config = dict(
    d_mlp=128,
    positions='rope',
    rope_base=10000.0,
    attn_scale=0.177,
    extras=['value embeddings'],
    init='normal',
    beta2=0.99,
    train_tokens=102700000,
)
Each number is 50 + 12 x the weight over its row's rms, rounded and kept within 0 to 99. Layers, rows and columns count from 0. The size before them is the row's rms in percent of the matrix's.

# q: layer 3 attention query, 64x64, rms 0.14, rows 0-10, columns 0-63
# k: layer 3 attention key, 64x64, rms 0.143, rows 0-9, columns 0-63
q0 124:36 52 46 19 42 50 52 48 33 63 48 64 54 56 71 44 52 44 45 49 49 56 54 66 65 51 42 66 52 48 35 65 58 26 47 28 38 41 35 44 36 64 68 52 79 61 46 41 38 49 48 64 46 38 49 49 45 45 53 62 78 46 28 53
k0 110:58 47 46 40 64 40 24 85 62 57 41 54 61 69 47 66 67 46 48 72 50 41 55 44 42 54 25 58 33 35 42 50 61 67 66 45 62 58 42 65 51 34 62 48 55 72 52 42 48 58 48 54 47 42 63 46 42 38 40 40 55 54 72 58
q1 087:47 55 70 30 56 66 52 71 51 84 55 62 51 65 56 37 40 40 36 59 45 69 35 46 49 45 58 65 59 53 38 72 27 52 46 34 37 50 39 46 45 58 58 63 61 56 38 28 39 35 62 60 52 29 48 53 51 50 52 45 43 54 32 55
k1 105:47 42 48 57 32 49 27 65 54 73 29 46 27 52 50 59 44 40 26 52 46 62 41 48 17 59 43 39 42 54 50 56 69 61 57 55 55 45 43 58 61 31 36 53 54 56 55 58 50 25 52 53 36 53 44 65 45 30 59 43 48 52 77 49
q2 112:45 22 52 56 36 34 49 43 50 36 44 62 51 52 52 55 42 17 54 58 54 35 43 71 45 66 55 50 41 60 29 33 62 55 45 42 47 47 37 44 61 50 54 51 53 61 83 54 52 43 59 45 58 58 73 56 74 65 26 44 54 46 37 48
k2 103:41 45 40 51 42 56 66 50 66 69 51 24 65 46 53 50 45 50 67 33 31 46 41 54 55 47 50 27 59 31 54 45 42 48 42 76 40 30 63 38 50 41 28 56 40 53 30 68 33 53 55 59 37 37 54 48 60 60 45 45 26 40 46 63
q3 099:44 21 45 59 76 36 38 34 66 43 46 50 46 42 44 49 35 48 50 35 72 48 36 58 72 57 57 32 52 62 59 31 37 44 59 65 65 52 56 50 41 49 37 52 57 67 58 57 45 44 32 62 65 44 60 33 66 57 30 49 34 49 52 34
k3 123:34 38 53 58 23 60 57 43 38 50 47 26 51 40 22 43 32 50 57 42 34 38 40 39 69 56 51 38 51 32 59 36 48 62 43 65 50 57 59 39 40 42 47 64 66 46 46 32 61 39 67 55 51 30 64 60 62 43 42 66 35 55 41 64
q4 104:60 73 43 48 65 87 66 57 24 43 66 46 57 46 24 41 49 68 41 49 52 57 43 40 48 47 38 40 57 43 62 51 52 70 58 60 67 59 38 36 40 44 46 73 47 50 35 49 47 65 43 45 54 46 39 27 44 44 60 59 53 57 52 36
k4 108:55 70 58 39 58 61 39 47 52 09 50 73 39 52 52 40 50 50 34 51 47 47 52 59 69 44 45 43 39 36 32 75 43 49 36 34 61 62 34 54 46 50 55 60 46 30 53 31 46 52 56 44 66 45 49 49 32 28 60 51 74 49 53 53
q5 096:55 40 29 51 45 41 40 41 74 39 48 43 42 39 49 67 35 60 47 24 61 44 48 54 71 41 77 43 41 59 57 38 49 43 37 62 25 66 35 32 40 51 22 48 48 59 52 63 63 45 49 54 40 44 34 70 52 65 54 50 50 45 41 52
k5 085:50 53 63 58 54 56 42 56 34 50 65 36 64 38 42 36 42 79 24 30 50 31 47 48 66 38 73 40 63 64 62 35 32 51 59 56 65 51 65 44 49 48 41 47 53 32 40 52 56 70 43 28 52 52 36 44 52 67 59 36 44 42 60 48
q6 104:32 48 48 47 44 27 26 51 69 47 42 45 52 40 63 74 44 56 35 34 37 56 52 71 53 39 50 40 57 70 60 34 44 52 62 59 23 51 41 31 58 52 47 67 49 65 47 48 58 45 61 63 41 44 54 79 41 61 51 35 44 42 43 34
k6 105:48 49 30 73 56 53 53 60 67 71 47 39 61 37 47 37 58 60 55 51 47 53 53 59 48 34 64 50 52 53 60 40 26 69 58 58 57 63 78 73 56 48 40 30 37 70 61 64 52 57 54 33 47 42 53 34 57 62 52 38 32 47 73 50
q7 109:55 66 59 58 67 82 74 54 48 63 52 39 52 65 36 38 56 61 64 68 36 59 48 47 38 55 43 41 55 32 38 54 56 62 47 37 66 50 42 59 50 53 56 30 61 53 57 31 48 70 73 55 61 37 43 31 42 48 47 37 51 49 48 74
k7 099:51 51 52 40 72 50 64 57 48 48 80 35 47 59 50 30 65 56 53 34 33 62 59 48 48 58 59 62 57 54 47 51 70 56 56 53 30 35 46 73 49 61 57 41 50 33 37 41 43 64 41 55 62 77 36 44 37 57 54 36 81 39 42 58
q8 094:47 54 60 52 41 28 40 45 55 32 46 31 44 50 50 48 31 46 41 38 51 68 86 45 50 45 69 57 51 79 50 52 47 37 46 52 32 45 71 43 51 44 50 60 34 46 50 62 51 51 15 40 40 50 63 58 45 46 69 59 43 54 35 47
k8 093:52 55 58 81 48 43 47 38 69 51 61 33 60 51 54 30 43 50 41 26 54 64 60 45 53 39 62 52 61 63 57 42 40 44 46 50 45 62 72 34 69 27 67 55 27 58 51 55 57 46 36 33 43 56 65 35 64 62 58 44 31 36 52 56
q9 090:75 59 61 36 58 67 67 43 53 49 37 27 20 60 43 35 49 47 47 48 61 50 76 51 24 49 31 45 62 60 51 45 46 53 28 46 40 32 80 67 41 56 56 48 44 49 50 51 37 59 55 37 42 46 57 41 56 46 52 46 39 60 56 51
k9 128:59 64 73 51 64 51 30 54 66 32 58 67 41 65 37 37 52 50 31 36 78 57 38 65 50 62 30 60 53 47 53 56 68 54 49 60 59 64 48 42 44 54 55 57 54 42 59 37 53 32 21 61 52 62 50 47 37 48 43 36 58 49 68 35
q10 095:53 44 60 42 57 65 40 64 64 59 67 47 70 40 29 42 47 80 31 50 58 54 36 45 70 43 44 71 52 40 73 55 62 52 48 49 69 66 39 50 38 56 52 47 57 46 49 50 63 44 46 54 62 84 42 44 27 43 56 48 56 52 34 42